python train.py --activation="gelu" --norm="layernorm" --bias="all" --init="normal" --init_std_qkv=0.0268 --batch_tokens=[65536, 131072, 196608] --train_tokens=829600000
Each number is 128 + 24 x the weight over its row's rms, rounded and kept within 0 to 255. Layers, rows and columns count from 0. The size above them is the row's rms in percent of the matrix's.

# layer 8 attention key, 512x512, rms 0.0706, rows 288-340, columns 256-319
size [ 99  95  92  99  91  93  97  94  91  93  91  96  96  94  98  89  88  89  93  92  96  93  94  98  96  93  91  91  92  95  94  88  99  93  93  93  89  96  95  93  91  96  93  91  94  95  94  95  90  96  92  95  92]
[[138 121 121 118  93 128 132  84 103 120 163 147 149  86 105 128  72 154 134 105 127 136 137 125  94 149 125  94 103 138 114 122 157 163 132 127 117 140 126 129 111 111 110 159 112 137 163 125  98 166 130  95 106 153 126 153 108 112 145  88 114  85 142  98]
 [ 85 110 139 103 129 140  92  93 122 127 107 126 140 116 157 125 129 153 163 113 158 105 186 121 133  94 123 140 122 138 134 104 132  78  96 121 118 146  79 153 118 101 172 169  94 131 145 129  97 117 207 146 114 138 110 107 161 158 115  77 101 151  74 125]
 [153 135 131 157 141 102 159 119  92 111 139 155 126 115 106 158 153 110  85 131 135  52 118 167  95 116 148 142 132  99  83 138  96 130 121 160 124 148 155 126 140 101  95 150 165 107  79 120  95  83 121 135  86 124  94 142 180 125  92 102 122 145 147 162]
 [ 82 124 123 156 149 140 115 114 130 137  55 137 148 133 139 123 151 131 130 167 112 157 112 141 149 164  84 141 113 128 169 105 158 177 133 118 115 156 133 140 133 120 136 112 146 113  92 154  67  98 120 136 144 185 150 114  90 140 114 148 129 133 149  87]
 [128 130 115 138 147 158 140 126 118 117 116  96 158 119 108 138 103 124 181 159 139  93  87 106 108 144 100  84 144 122 102 171 110  97 161 127 148 145 128 128 147 110  92 180 176 142 124 130 136 149 147 131 142 141 147 127  50  77 144 112 114 117 152 104]
 [122 124 121 113 149 153 187 100 119 125  99 127 152 146 151 143 128  87 130  99  84 129 138 113 121 134 125 155 123  76  91 131  96 149 153 148 138 141 132 107 116 119 146  91 173 158 124 103  80 118 129 143 167 107 145 129 162  93 134 124 145 122 144 141]
 [124 129 141 141 122 119 104 136 135 114 110 108 143 144  89 103 166 150 170 118 154 168 174  92 113 123 127 130 117  92 119 116 131 125 136 171 137  95 130 132 152 124 165 103 161 162 101 153 153 115 111 136 193  96 146  91 109 162 176  99  88 123 104 136]
 [150 148 103 131 112 121 173 129 139 156 122 111 128 128  72 184 165 144 166 119 122  97 165 139 111  85 141 159 103 166 115 151 129 167 123 100 118 135 128  84 117 143 135 109 126 118 122 154 128 174 120 124 117 161 172 131 148 137 124 139 142 123  99 149]
 [136 153  91 164 138  76 106 115 132 132  83  87 161 150 139 159 135 144 144 113 117 126 107 140 114 121 123 137 115 159 132 128 129 152 149 116 111 142  95 135 118  73  98 125 130 115 106 134 171 110 115 100 124 112 110 150 140 120 121  93 127 141 119 131]
 [115 106 131 129 137 165 106 147 125 134 115 157 132 168 176 112  89 128 105 116 122  93 160  67 107 130 120  81 144  73 135 106 142 171 119  95 121 184 126 148 179 141  98  92 121 155 119 146 188 128 107 141 112 146  95 116 109 105 152 133 160 156 153 115]
 [117 129 115 130 121 167 123 103  94  92 107 156 114 135 132 161 133 120 167  82 118 173 108 165 159 134 129 190 124 135 122 126 132 123 102 130 117 129 114 145 125 147 126 132 138 112 143 118 147 121 192 159 105 156 180 127 144 148 130 100 151  93 139 130]
 [141 156 149 131  91 129 140 120 146  96 144  69 146 113 110  95 149 154 132 122 103 125 152  93 154 163 147 150 122 115  76 102 142 101 114 129 147 138 135  99 147 154 120 140  88 114 168 145 150 125 173 136 175 119 118 142 116 113 122 128 167  87 163 125]
 [118 119 147  90 147 126 123 146 101  96 105 130 128 177 127  93 167  87 129 142 120 136 119 115 153 133 149 112 104 132 135 112 116 134 115 106 124 100 136 128 116 110 126 164  84 158 106 107 119  80 157 123 153 145 128  84 148 156 101 126 121 126 103 122]
 [138 103 119 138 114 139 147 112 177 120 144 182 173  53 137 140 136 132  96 106  99 163 106 111 125 139 104  95 109 105 133 108 141 130 128  90 126 117 103 172 112 142 114 145  92 137  96 104 141  95 156  90 132 112 102 139 105 136 108 123 138 173 150 147]
 [135 144 120 182  86 147 153 150 119 108 143  94 126 123 117 155  91 137 174 124 108 108 112 154 172 114 150 155  95 149 140 108 139 102 129 129 134 125 111 120 121 145 145 159 139 106 119 161 115 157  81 141 113 151 118 128 107 115 113 122 121 118 100 135]
 [147 107 119  96 156 145  91 131 114 129 104 151 148 189 117 118 126 192 155 101 118 109 135 107 141 157 165 163 159 115 113 107 154 150 105  95 127 113 141 116 131 132 146 161 144  92 128 150  79 175 113 132 144 112  72 146 107 114 114 161 107 106 107 106]
 [ 91 134  94  92 108 124 132 139 114 119  93 103 149 181 178 167 125 128  94  81  96 129  80 145 101 124 175 131 122 135 155 186 154  66 121 107 159  87 128 155 123 159 135  93 160 164 135 128 143  92 136 142 150 140 138 128 138 115 140 124 136 119 139 113]
 [112 157 129 169 128 135 166 120  97  88 101 131  71 105  83 170  89 151 141  65 120 136 136 151  89 149 122 177  90 115 142 157 118 115 147 159 150  85 135  86 120 103 132 110 141 127 174  97 138 111 110 149 144  91  95 133  92  84 142 121  99 114  89 118]
 [167 122  91 152 166 146 137 143 140 132 117 158 109 155 110 114 113 126  96 108 155 150  85 143 108 127 117  63 145 201 136 163  89 111 139 122 146 138 166 120 132  93 154 145 146 112 162  88 137 130 122 127 119 143  82 150  89 137  89 140 116 115 162 124]
 [ 70 136 162  86 126 149 121 111 156 120 180 144 187 143 155 131 159 122 161 117 123 102 103  92 111 125 147 165 133 189  96 127 138 126 139  98 113 104 113  94 122 100 113 138 109 114 102 162 116  75 153 168 109 121 173 146 157 131 134 170 166 159 159 125]
 [108 135 120 132 143 147  69 120 112 139 149 126 141 103 140 143 121 110 106  61 100  97 121 143 156  79 136 141 133 121 119 190 166 150 130 139 149 143 128 114 124 157 120 114 119 135 126 153  95 124 130 138 151 120 126 139 101 103 122 143 116 160 179 124]
 [115 119  89 139 153 150 130 117 128 150 169  80 145 107 145 138  99 121  87 173 156 167 131  63 140 168  95 116 152 170 144 141 159 106  90 139 115 130 142 140 112 105 138 127 167 141 117 174 112 123 115 134 136 155 106 113 152 188 107  96  54 134  70 153]
 [128 100 137  91 139  86 104  80 154  90 140 133 123 140 155 107 136 136 143 174  85 124 204 101 116 126 116 118 113 111 127 124 164  91 158 139 127 139 156  99 143 125 133 157 146 109  63 165 105 134 156 120 169 105 125 143 141 157 126 158 118 146  72 110]
 [124 108 180 145 179 119 135 143 213 147  94 117 142 129 125 119 129 141 121 108 106 116 123 141 113 125 147 108 134 145 151 121 125 130 121 100 148 111 113 129 132  86 121 150 135 122 140 150 131  93  95 128 173 162 146 164  75 149 147 128 151 121 146  62]
 [ 69 132 139  99 125 128  67 157 123 154  92 121 155 152 123  55 115 142 136 113 102 139 107 153 115 204 109  94 135 188 136 114  87 156 145 143 163 150 116 147 128 124 104 123 125 171 100 119 171 162  83 131 130 141 109 135 124 108 116 104 119 100 136 142]
 [136 155 114 131 124 186 109 106 112 120 135 149 136 120  89 129 118 129 182 108  98 112 109 204 152 142  97 163 145 149 114 110 107 138 127 145  82 168 142 128 168 118 127 177 185 133 132 149 119  88  75 140 127 112 107 156 154 109  77 159 151 125 129 135]
 [161 113  89 156 158 157 152 123 137 117 104 110  91 132 125 140 162 150  88 103 117 132 113 127  77 150 118 138 162 101 155 136 164 124 120 117 144 143 107 130 102  86 104 105  86 150 170  73 123 131 117 147 148 104 116 180 108 156 122 141 145 154  99 138]
 [132 107 145 123  88 127 146 137 114 156 146 126 109 126 132 148 136 133 110 100 100 110 164 100 152 125 153 157 149 103 132 102 132  68 106 141 146 109 154 137 122  76 114 113 114 136 143  89 146 148 140 157 153 147 138  68  99 204 115  94 140 133 131 155]
 [ 85 114  70 130 104 122 122 168 104 109  94 163 127 135 140 138 100 121 121 126 117 122 164 184 110 109 148 131 165  91 133 163 185 146 119 112 160  97 128 118 175 109 100 156 125 149  91 107 135 123 129  90 142 136  93 151 122 121 123 127  89 121 138 181]
 [118 106 162 140 147 140 151 122 133  66  75 161  92 126 192 145 122 132 136 142 148 128 135 138 123 116 159 146 135 101 150 187  91  82 171 118 112 102 156 138 158 153 135 131 143 149 127 120 184 133 101 115 103 146 110 162 175 126 108 134 151 112  87 111]
 [158 127 122 112 170 127 162 101 158 119  90 136  68 142 207 138 104 127  95 158 115  99 109 149 138 138 117 133 167 108 119 106 145 181 130 147  97 137 148 150 134 149 147  93  93 133 121 157 166 184 145 128 123 134 123 126 134 123 104 120 145 140 115 132]
 [155  72 129 135 141 119 126 147 173 120 120 113 111  59 152  94  93  98 146 130  91 130 137 115 124 104 149 136 201 135  85  72 130 130 132 114 169 107 116  68 151 130 137 163 154 119 120 126  51 117 126  91 121 127 124 139 102 117 104 110  93 134 127 113]
 [146 112 152 149 146 108 129 175 172 147 148 137 117 171 109 115 144 156 128 107  97  67 162 108 178  99 107 158 116 140 134 205  95 120 137 120 131 111  96 133 135 166  91 150 151 147  93  50  86 126 106 113 149 109 140 117 107 117 131 119 157 133 127  72]
 [120 112  87  99 127 137 135 114 167 136 130 144 130 129 126 114 138 116 122 126  81 103 100 145 105 124 101 124  71 129 156  65 113  92  96 128 140 132  77 124 144 131 129 148 121 109 173 122 137 137 130  81 147 126 137 165 179 122 131 152 133 105 150 149]
 [148 100 135 124 112 108  75 119 134 109 141 124 112 148 150 147 131 115 124 114 141 174 121 178 120 126 121 140  87  86 113  98 159 140 124 145  92 125 121 160 134 128 115 186 132 137 150 143  65 159 158 100 151 140 132 117 169 141 109 101 105 173 112 108]
 [144 108  94 100 125 117 158 162 131 136 149 104 121 137 129  83 158 130 155 140 168 109 165 118 136 146 157 153 130 135 156  88 108 154  96 107 115 149  79 146 126 133 157 181 113 123 113 123  79 125 112 134 145 169 144 111 101 121 127 155 156 102 165  57]
 [138 167 167 197  85 105  90 129 131 111  99 155 128 143 153 149 138 143 154 123 143 100 127  87 184 132  78 129 146 150 167 131 107 134 135 128 132 150 109 110 130 129 134 112  96 140 163 148 130 139 167 129 128 131 132  77 142 157 130 131  89 134 127 159]
 [113 127 130 122 120 128 116 107 162 153 143 115 141 153 168  82 139 109 105 136 115 116 163 140 146 130 134 114 118 111 143  80 126 138 143 137  98 144 123 106 157 138 112 114  98 120 119 129 107 102 144 146 112 139  87 129 201 119 123 120 119 125 106 118]
 [129 119 134 154 160 133 128 122 137 177 144 168 106 149  84 123 146 112  85 175 110 172 115 126  98  94 135 132 143  91 145 161 130 115 114 120 141 192 105 150 147  98 117 144 111 129  89 127  89  90 178 106 142 126 125 111 167 139 166 138 138 127 150 140]
 [145 134 155 116 126 119 116 128 128 131 112 115  83 151 104 139 138 145 133 111 124 110 113 130 146 147 153 170 141  96  95  86 104 130 147 126 142 113 104  95 111 146 123 166 138 104  82 139 166 130 101 105 140 153 129 171 167 131 130 127 143 133  87 183]
 [164 155 167 105 119 138 154 124 120 105 123  99  97 135 124  94 133 133  97 164 102 157 100 128 134 137 120 116 143 132 135 152 156 124 137  80 102 107 159 125 132 104 130  87 166 134 120 141 116 142 142 118 126 115  90 158 166 147 196 120 147 127  90 147]
 [108 116 129 141 128 102 155 137 101  97 101 147 112 160 149 135 202 156 134 125 123 102 127 123 142 112  85 145 100 116 118 154 117 101 144 132 163 110 128 106 126 124  91 122 132 145 159 112 168 146 113 146 134 137 119 144 107 129 116 129 126 198  88 108]
 [152 138 128 131 153 140 167 140 130 126 169 158 121 129 111 106 153 136 155 150 129  94  99 121 146 155 162 115 134 109 139 141  91 151 144 115 172 146 178 150 124 116 139 132 148 151 130 128  75 148 118 196 145 104 136 127 106 106 129 104 145  56 136  53]
 [111 155 142 124 122 147 164 109  91 150 134 145 147 143 136  69 141 132 147 176 130 130 100  94 117 107 130 124 171 164 147 127  95 119 167 131 143 145  89 128 142 130 100 138 122 148 121 125 135 149 135 135 177 157 143 115 135 152  93 168 120 131  87 125]
 [ 79 104  82 137 115 140 108 158 122 153 131 180 123  81 121 120 135 111 117 128 145 120 125 152 128 113 113  96 158 126 126 104 144 137  99 152 131 135 130 109 102 140 157 114 137 162 138 126 135 111 143 148 127  93 132 129 122 120  99 130 164 118 119 142]
 [124 130 135 155 142 118 129 137 171 151 121 108 117 144 130 151 136 143 114 145 134 156 100 102 111 124  94 100 123 156 212 120 162 150  90 121 144 157 147 105  96 135 134 134  99 135 139  86 109 101 163 152 129 116 106 155 125 106 117  97  96 136 140 179]
 [120 126 125 102 177 106  98 108  87 151 151 123 137 102  93 124 150 166 151  89 107 123 151 121 130 103 118 140 189 158 158 121 178 105 154 142 126 123  79  96 121 161 126 112 153 122 115 153 101 164 113 131 162 142 128 143 103 159 114 112 140 137 146 172]
 [143 128  96 132 131 122 142 130 161 154 100 118 146 164 145 154 119 170  86 129 130 162 127 115  86  95 124  90 123 149 170 123 161 132 115 140 113 121 118 170 135 165 107  90  90  85 129 101 123 129 137 138 136  97 133 152 175 127 136 126 123 128 131 139]
 [133 136 121 165 135  84 153 194 141 126 143  94 129 125  80 136 118 147 120 123  94 117 172 133 157  59 128  93 102 101 113 142 102 119 125  99 128 127 128 135 110 109 195  90 105 132 136  82 126 100 125  80 109 149 108 157 130 136 146 160 123 138 141 140]
 [111 112  92 120  96 121 147 147 110 124 103  84 116  89 123 110 146 188 131 113 135 110 124 115 116 130 142  63 170 130 136 111 145 140 152 119  84 140 117 144 175 128 137 120 146 108 138 130 154 141 170  88 126 118 169 118 136 121 150 155 105 176 127 136]
 [104 140 150 129 109 144 169 122 123 149 113 144  92 145  91 125 131 122 160 154 128 165 152 126 155 153 127 179 142 144 147 114 150 162 129  72 118 116 118 138 127 147 135 105 132 153 121 152 102 154 123 160 150 120 185 129  97 155 113 156 147 135 109 108]
 [155 127 117 133 113  97 109 186  76 128 120 152 136 104 138 177 114 111 138 134 143 143 116 139 116 109 101 154 143 131 164 134 126  94 143 104 122 124 144 110 142 119 135 106 111 146 114 140 124  97 150 118 118 165 151 143 172 151 125 152 186 138 157  96]
 [163 136 105 164 157 139  61 122  95  95 136  96 130  91  70 126 137  98 133 115 115 143 109  80 106 149 136 129 112 140 157 144 117 109  96 159 124 132 167 114 114 126 143 106 119 147 109  84 138 165  83 154 161  88 120 125 133 141 118 174 132 148 157 113]]
# layer 8 attention query, 512x512, rms 0.069, rows 289-340, columns 256-319
size [ 96  96  95  98  96  97  97  97  93  96  96 100  96 100  92  91  92  97  95  99  96  97 100  97  96  96  91  93  94 103  93 100  94  94  98  92  99  97  96  98 100  96  96  98 101  93  98  91  97  99 100  97]
[[129 119 113 120 139 150 116 138 154 133 119 164 106 108 139 152 106 124 118  96 132 127 115 107 151 120 125 126 167 143 164 141 146 127 108 134  74  99 101  97 137 144 133 174 145 129 151 124  93 107 125 163 155 121 131 122 109 122 152 175 162 132 110 149]
 [ 83  96 144 106 158  93 136 134 110 111 152 167 135 104  97 123 107 156 107 177 131 130 127 155 127 109 114 123 143 117 107 119 161 176  95 156 111 138 157 141 124 127 142 147 162 106 130  66 114 106 126 181 124 118 103 162 111 155  99 149 121 101 109  70]
 [153 125 133 102 134 143 125 150  93 131  90 125 148 126 175 137 126 129 131 131 155 106 141 105 152 163 103  93 123 145  99 138 154 152 114 134 170 122 133 114 126 113 110 122 162 161 131  80 131 110 110 161 174  99 165  69 129 139 123 103 108 101 210  92]
 [102 143 131 151  88  96  87 107 154 103 149 138 141 139 158  82 180 140 138 151 168 140 107 146 114 140 138 128 116 119 134 127 110 102 139 107 125 131 110 146 120 132 144 135 112 128 137  81 120 146  98 102 139 136 100 135 161 102 123 123 104 133 136  85]
 [148 149 110 105 138 133 143 113 113 129 120 147 121 109 124 124 105 143 147 112 112 153 116 114  98 140 122 132 174 120 106  95 173  88 126 104 110 136 134  63 136 111 115  83 121 197 124 105 126 113 127 101  89 128 140 126 115 109 113 208 156 154 143 187]
 [163 223 136 117 104 149 125 123 143 173 149 113 151 101 132 137 121 124 105 136 155 132 136 119 112 153 149 110 128 146 110 128  80 107 158 134  92 130 132 123 135 114 135 115 203 123 132 126 112 132  94 155 122 130 135 124 133 109 173  97 125 120 124 171]
 [113 100 102 147 153  72 112 131 148 130 128 140 131 153 130  64 110 175 111 147 129  50 109 174 116 110 125 104 126 124 118 160 106  66 150 134 112 137  90  93 143 112 143  78 145  89 174 113 166 121 152 126  85 166 102 152 139 162 120 129 121 173 117 100]
 [137 112 114  88 152 120 157 115 106 103 144 174 114 147 108 121 147 183  89 161 163 147 132 157 178 100 162 103 175 104 132 103 107 130 123 119 123 131 113 127 176 121 126 146 113 157 119 106  86 126 150 112  88  98 134 128 172 136 164 107  94 118 106 118]
 [143 127 106 122 159 144 107 104 107 150  91 137  94 175 135 117 129 154 156 127 135 135 119 105 161 124 153 112  91 149 143 117 107 119 158 130  66 125 141 172 147 114 111 113  73 147 137 109 110 110 136  93 142 120 112 159 107  90  93 117 157 108 141 137]
 [131 103 148 166 149 161 114 126 124 154 132 134 136 100 115 117 129 143 146 135 120 152 113 113 117  89 155  97 141 134 144 104 119  64 122 108 128 160 129 160 156 108 111 125 147 165  77 129 150 125 160 130 147 123 187 137 158 157 157 127 172  98 108 165]
 [132 111 128 141 143 140  97 170  99  99 173 161 120 132 142 126 164 121 101 103 108 158 132 155  98  96 113  91  92 165 128 118 139 111 124 163 113 161 152 162 122 129 111 183 137  88 115 118 178  73 119 116 151 133 146 141 112 166 110 124 137 119 158 110]
 [183  97 154 110 107 150 137 146 140 116 115 117 113  92 116 120 142 132  99 126 170 116 144 120 156 151 116 158 173 161 117 117 147 130  94 160  97 128 156 136 125  71 111 117 127 148 131 139 104 124 143 149 102 140 144 150 155 152 145 111 147  94 128 146]
 [166 106 121 103 152 133 182 101 145 178 130 142 109 144 134 159 127 156 104 104 111 157 118 153 139  98 130  95  83 195 116 137 115 148 102 110 127 121 119 159 105  84 125 166 162 153 136 125 167 127 188  98 130 134 161 137  89 108 124 112 159 117 130 133]
 [160 120  90 147  92 109 128 126 169 134 115  96 131 170  74 104 172 123 134 133 154 171 122 144 116 165 149 106 106 127 150 136 141 148 121 168 107 150 145 101 128 165 101 134 181 110 167 134 149 105 122 138 150 103 144 109 131 138 150 128 118 140 125  95]
 [165 126 152 148 138  95 148 157 100 125  78 108 107  91 146  83 141 125 127 152  94 188 182 108 118 105 141 107 130 154 165 105 162 112 107 137  84 117 122 131 117 137 144 159 143 175  54 132 102 125 129 120 118 146 106  97 128 170  97  92  73 130 118 115]
 [120  99 100  76 122  82 120 129 107 140 102 132 170 116 151 129 116 142 102 154  82 192  91 152 141 127  99 153 158 153 171 151 111 149 131 143 136 126  78 145 103 156 140 153 111 105 172  97 127 115 140 181 160 166 101 111  91 124 148 138 133 156 138  97]
 [ 99 130 120 110 154 115 186 108  95 135 167 145 105 106 125 133 123 142 101 165 125 156 125 120 129 128 187 127 115 138 118 142 106 148 146 130 123 141  75  98 138 140  93 133 102  79 135  86 126  91 118 114 135 168 140 101 100 107 159  90 167  84 120 106]
 [143 137 122 124 139 147 144 161 106 121  91 131 107 121  92 131 149 126 145 171  97 149 126 106 154 173 152 137 116 141 130 168 100 130  98  86 142  97 102 167 123  86 124 101 132 124 125 130 131 130 138 115 117  84 108 163 110  92  85 106 134 161 130 129]
 [143 134 172  94 110  83 127 110 112  57 126 140 102 110 110 115 137 133 105 150 115 154 152 118 113 105 150  98  99 140 102 116 124 129 127 121 150  82 144 102 136 101 155 119 129 155 152 152 142  95 110 114 167 130 175 142 116 140 131 182 152  99 136 127]
 [153 147 116 128  98 129 105 132 131 109  92 137 154 132 136 164 132 108 182 112 142 164 108 122 108 115 120  98 133 180 139  95 167 102 141  82 118 121  96 126 124 151 105 147  85 144 140  91 116 139 156 143 151 171 138 125 118  89 146 129 149 135 110 131]
 [136 116 134 157 175 147 130 104 167 131 112 112 138 154 133 154  90 115 134 101 144  85 139 105 118 146 145  95 123 135 151 155 124 175 112 150 135 137 144 151 148 107 122 155 147 125 100 106  85 163 112 146 137 150 102 107  92 135 106 119 102 162 132 116]
 [121 140 130 156  81 161 139 153 128 110 176 137 169 124 147 137 111  94 136 108 129 136 153 135  85 148 181  95 140 125 100 184 154 135 134 145 146 123 127 141 122 112 118  87 132 144 159 105 121  89 168 132 147 150 125  92  84 117 151 128 140 147  96 101]
 [125 102 116 149 132 139 171 128 135 134 142 123 101 132 156 119  94 119  75 143 118 151 118  80 132 149 126 154 141 103 119 140 150 171 165 111 158 150 127 102  94 134 145 125  77 144 149 125 153 135 157 130 120 136 109  98 108  99 154 142 104 128 106 101]
 [129 130 169  58 185 140 144 139 136 137  97 194  96 177 109 120 138 139 138 124 119 127 168 106 127 143 133 165 153 158 144 113 127 127 114 119 138 120 129 101 141 129 115 137 107 145 135 136 135 165 157 150 114 130 117 118 145 138 152  99 177 140 150 129]
 [ 87 132 118  99 110 135 136 151 106 176 105 151 118  50 101 125 149 133  86 129 147 141 112 157 133  87  95 161 148 130 102  99 142 107 120 163 108 147 116 133 154 137  99 121 123 132 116 121  92 130 118  96  81 136 121 155 157 110 148 145 132 119 129 114]
 [110 107 127 153 164  88 126 141 122 130  92  91  88 118  99 112 136 113 132 130  83 133 111 133  87 121  84 103 140 130 119 141 122 151 148 120 125  94  86 147 140  96 136 136 103 136 108 123 115 126 123 142 100 136 116  94 133 113  49 141 125 129 164 126]
 [158 191 153 103 130 107 159 130 117 106  84 116 118 137 139 138 127  96 100  78 124 126 134 112 118 136  91 127 154 137 140  74 154 105 137 128 136 130 130 122 129 157 141 112 116 106  90 134 114  98 120 151 144  91 102 137 101 141 110 126  95 136 154 114]
 [111 141 107 116  99 112 111 117 120 125 122 149 145 117 105 139  73 137 144 155 154 180  86 146 169 140 145 102 105 155  97 151 118 105 116 113 141 150 126 150 123  53 126 144 164 104 180 132 144 169 132  60 117 136 122 148 113 124 127 130  80 125 157 110]
 [130 109 105 130 112 145 136 127 127 129  89 110 181 135 114 160 125 133 168 128 126  98 102 133 132 110 122 171 153 144 150 201 157 118 135 116 119 102 174 104 119 102 131  72 131 128 115 154 149 155  99 101 169  84 119 119 142 174 136 158 153 130 120 155]
 [131 155 114 130 124 155 124 144 176 101 154 146 118 154 113 128 125 145 123 117 148 140 166 137 173 128 122 109 113  75 159 100 135 115 146 126 112 135 195 133 139 138  91 151 108 117  96 148 130 109  87 156 131 141 132 135 131 120 123 142 123 116 153 123]
 [108 123 125 138 117 130 119 122 104 164  88 117 165 143 147 130 116 130 157 167  85 160 148 132 148 134 144 180 145 112 131 128  76 134 128 162 167 127 102 128 110 125 127 129 168 142 144 133 131 158 151 109 138 119 102 101 130 148  90 118  89 179 101  69]
 [154 130  99 150 153 154 190 145 132 147  96 149 102 167 118  64 106 152 104 119  83 144 140 109  99 120 118 126  98 110 118 175 125  65 161 128 153 127 119 141 163 146 115 106  93 132  93  86 153 123 103 129 157 118 117 136 161 146 153 130 114 142 149 106]
 [108 112 120 127 135 132 144 115 125 154 129 118 128 169 151  85 134 122 132  87 143 160  78 116 124 107 101 117 141 125 135  86 137 100 106 127 126 141 134  92 120 138 126 120 140 164 131  96 116 105 124 141 121 159 129 144 109  98 112 108  87 132 114 101]
 [131 107 110 140 112  95  97 142 160  89 129 160 151 152 156 135 138 140 139  97 145  95 179 115 137 110 114 103  91 126 113 108 132  88 163 122 127 159 131 147 168 112 140 164 103  89 135 152  69 159 151 149 118 171 156 109 164 114 138  93  85 117 147 128]
 [160 151 177 155 126 167 102 130 168 124 140 106 115 169 128  83 152 131 156 162 122  77 103 144 171 173 113 119  91 132 117 134 148 183 106 153 120 127  69 143 152 126 107 154 158 137 107 133 128 122  78  89  98 125  93 110 111 148 149 161 133 136 122 112]
 [124 131 184  95 115 102 170 134 127 159 135 161 149 127 140 146 121 103 147 107 153  65 133  99 129 123 107 123 172 143 129 176 126 120 122 146 149 113 143  95 174 107 136 136 177 171 104 128 117 155 102 105 178 122 124 141 117 143 109 143 146 137  96 123]
 [113 153 145 106  84 167 136 100 115 125 139 164 142 135 124 127 113 160 124 123 141  88 121 120 175 104 135  91 124 151 144  94 159 118 112 185  86  87 142 121 120  88 138 146 113 128 178 112 145 154 155  96  75 123  88 145 131 123 147 155 125 135 114 141]
 [131 148 152 166 109 149 145 130 124 141 133 135  79 189 107 104 118 102 120 111 163 101 135 132 124 118 142 137  86 135 117 107 157 121 160 145 158 123 126 149 141 143 139 127 152 142  94  68 146 164 123 172 113 147 104 154 142 143 112 143 115 147 120 146]
 [147 103 116  95 113  93  91 122 153 141  58 125 105 130 127  91 118 101  98 127 139 106  96 140 124 122 150 143 173  64  99 154 113 162 139 125 124 119 120 132 203 142  91 102 137 115 143  98 135 122 130 123 117 113 123 112 135 136 143 151 130 133 135 149]
 [110 127 120 145 123 136 138 132 141 134 145 161 147  88 132 129 151 120 122 123 141  63 131 101 107 142 113 113 131 130 109 107 185 107 124 125 110 141 159 129 121  94 135 169 174 162 175 138 101 113 127 171 108 121 105 137 158 121 140 133 135 178 137 166]
 [123 128 106 139 170 130 156  70 131 134  96  94 154 129 132 145 156 105 120 147 147  93 111 133 118 111 101  95 138 145 144 128  97 119 133 164 136 116 149 148 109 129  78 138 129 127  99 153 143 159 115 136 127 159 103 122 150 119 114 139 128  91  95 122]
 [124 135  65 110 130 122 160 138 129 111 121 132 126 119 171 133 152 114 123 142  96 120 125 146 137 159 136 149 129 176 126 163 137 120 113  93 109 153 133 147 107 134  86 136  80 140 138 123 123 147 125  87 119 103 115 127 138 126 126 134 146 113 127  80]
 [131 120 110 119 149 131 127 158 122 152 155 123 123 120 114 128 110 100 132 158 154  89 166 127 120 140 115 110 121 128 104 168 147 142  85 112 102 134 128 145 126 133 124 170 109  70  91 133 145 173 175 163 143 110 118 190 117 140 174 142 163 157 151 114]
 [138 110 106 105 149 163 128 109 117 214 126 110 138 116 142  89  83 128 136 117 130 197  98 166  70  97 162 177 171 166 116 130 141  99 139 113 120 125 132 104 142 118  79 105 147 126 143 139 141 120 155 123 129  95 134  94 144 174 113 107 148 150 129 123]
 [150 134 144 112 151 132 103 108  95 142 109 128 116  88 178 117 168 149 126 108 131 139 167 117 128 145 116 124 127 185 142 135 159 114  94 159 137 161 143 112  82 110 142 132 123 226 134 182 114 136 132 119  98  97 126 131 116  92 151 144 130  98 128 123]
 [107 138 147 113 129 104 155 105 148 145 137 143  89 142 172 123 134 112 126  71 179 126 122 117 120 118 155 159 146 152 149 147 176 154 164 161 136 168 115 109 133 111 170 136 125 101 103 139 107 138 150  90  99 160 178 134 113 146  93  95  83 109 133 113]
 [114 140 114  99 143 156 150 133 175 144 117 127 123 149 109 158  76 139 123 130 111 159 106 136 119 113 128 134 120 119 110 114 106 109 170 109 130 124 160 128 125 140 155 140 124  90 111 154 133 135 129 134 112 132  99 128 119 136 129 116 119 166 104 170]
 [139  96 131 147 101 139 121 168 111 104 129 123 135 149  79 105 114 137 123 101 122 122  49  87 148 108 131 157  98 124 157 168 123 136 100 111 112 150  91 126 133 109 104 117 123 160 142  92 104 106 114  92 138 131  98 133 110 113 131 120 148 115  81 100]
 [157 172 142 132 139 156 104 164 119 108 143 186 136 133 101 155 154 168 131 123 127 171 114 135 112 124 137 103  96  93 144  89 142 132 174 183 154 178 143 152 114 115 116 118 135 101 176 173 137 149  89 145  73 152  84 141  81 117 109 105 131 141 139 126]
 [110 148 119 194 146 149 111  97 175 135 151 120 140 153 126 157 129 132 133 126 120 139 167 116 140 138 100 129 123 138 147 126 133  86 164 100 151 124 131 120 111  84 120 141  94 134 102 138 105 132 173 159 128  90 143 156 117 146 171 147  79 156 145 132]
 [173 171 126 143 180  90 158 114 135 149 129 126 164 148 132 121 113  95 142 123 117 132 128 109 149 131 115 117 153 101 142 147  85 113  99 157 108 100 137 132 123 117 104 149  95 148 106  89 121 133 143 109  96 130 173 130 133 120 181 112 141 130 111  95]
 [ 94 104  97 144 146 114 157 117  82 100 152 129 113 128 108  96  95 129 120 128  79 165 123 113 141 147 142 120 159 125 132 154 204 154  87 168 150  89 127 142  98 124 117 136 137 124  65 106 107 129 124 112 128 125 160 148 130  87 138 119 142  89 115  92]]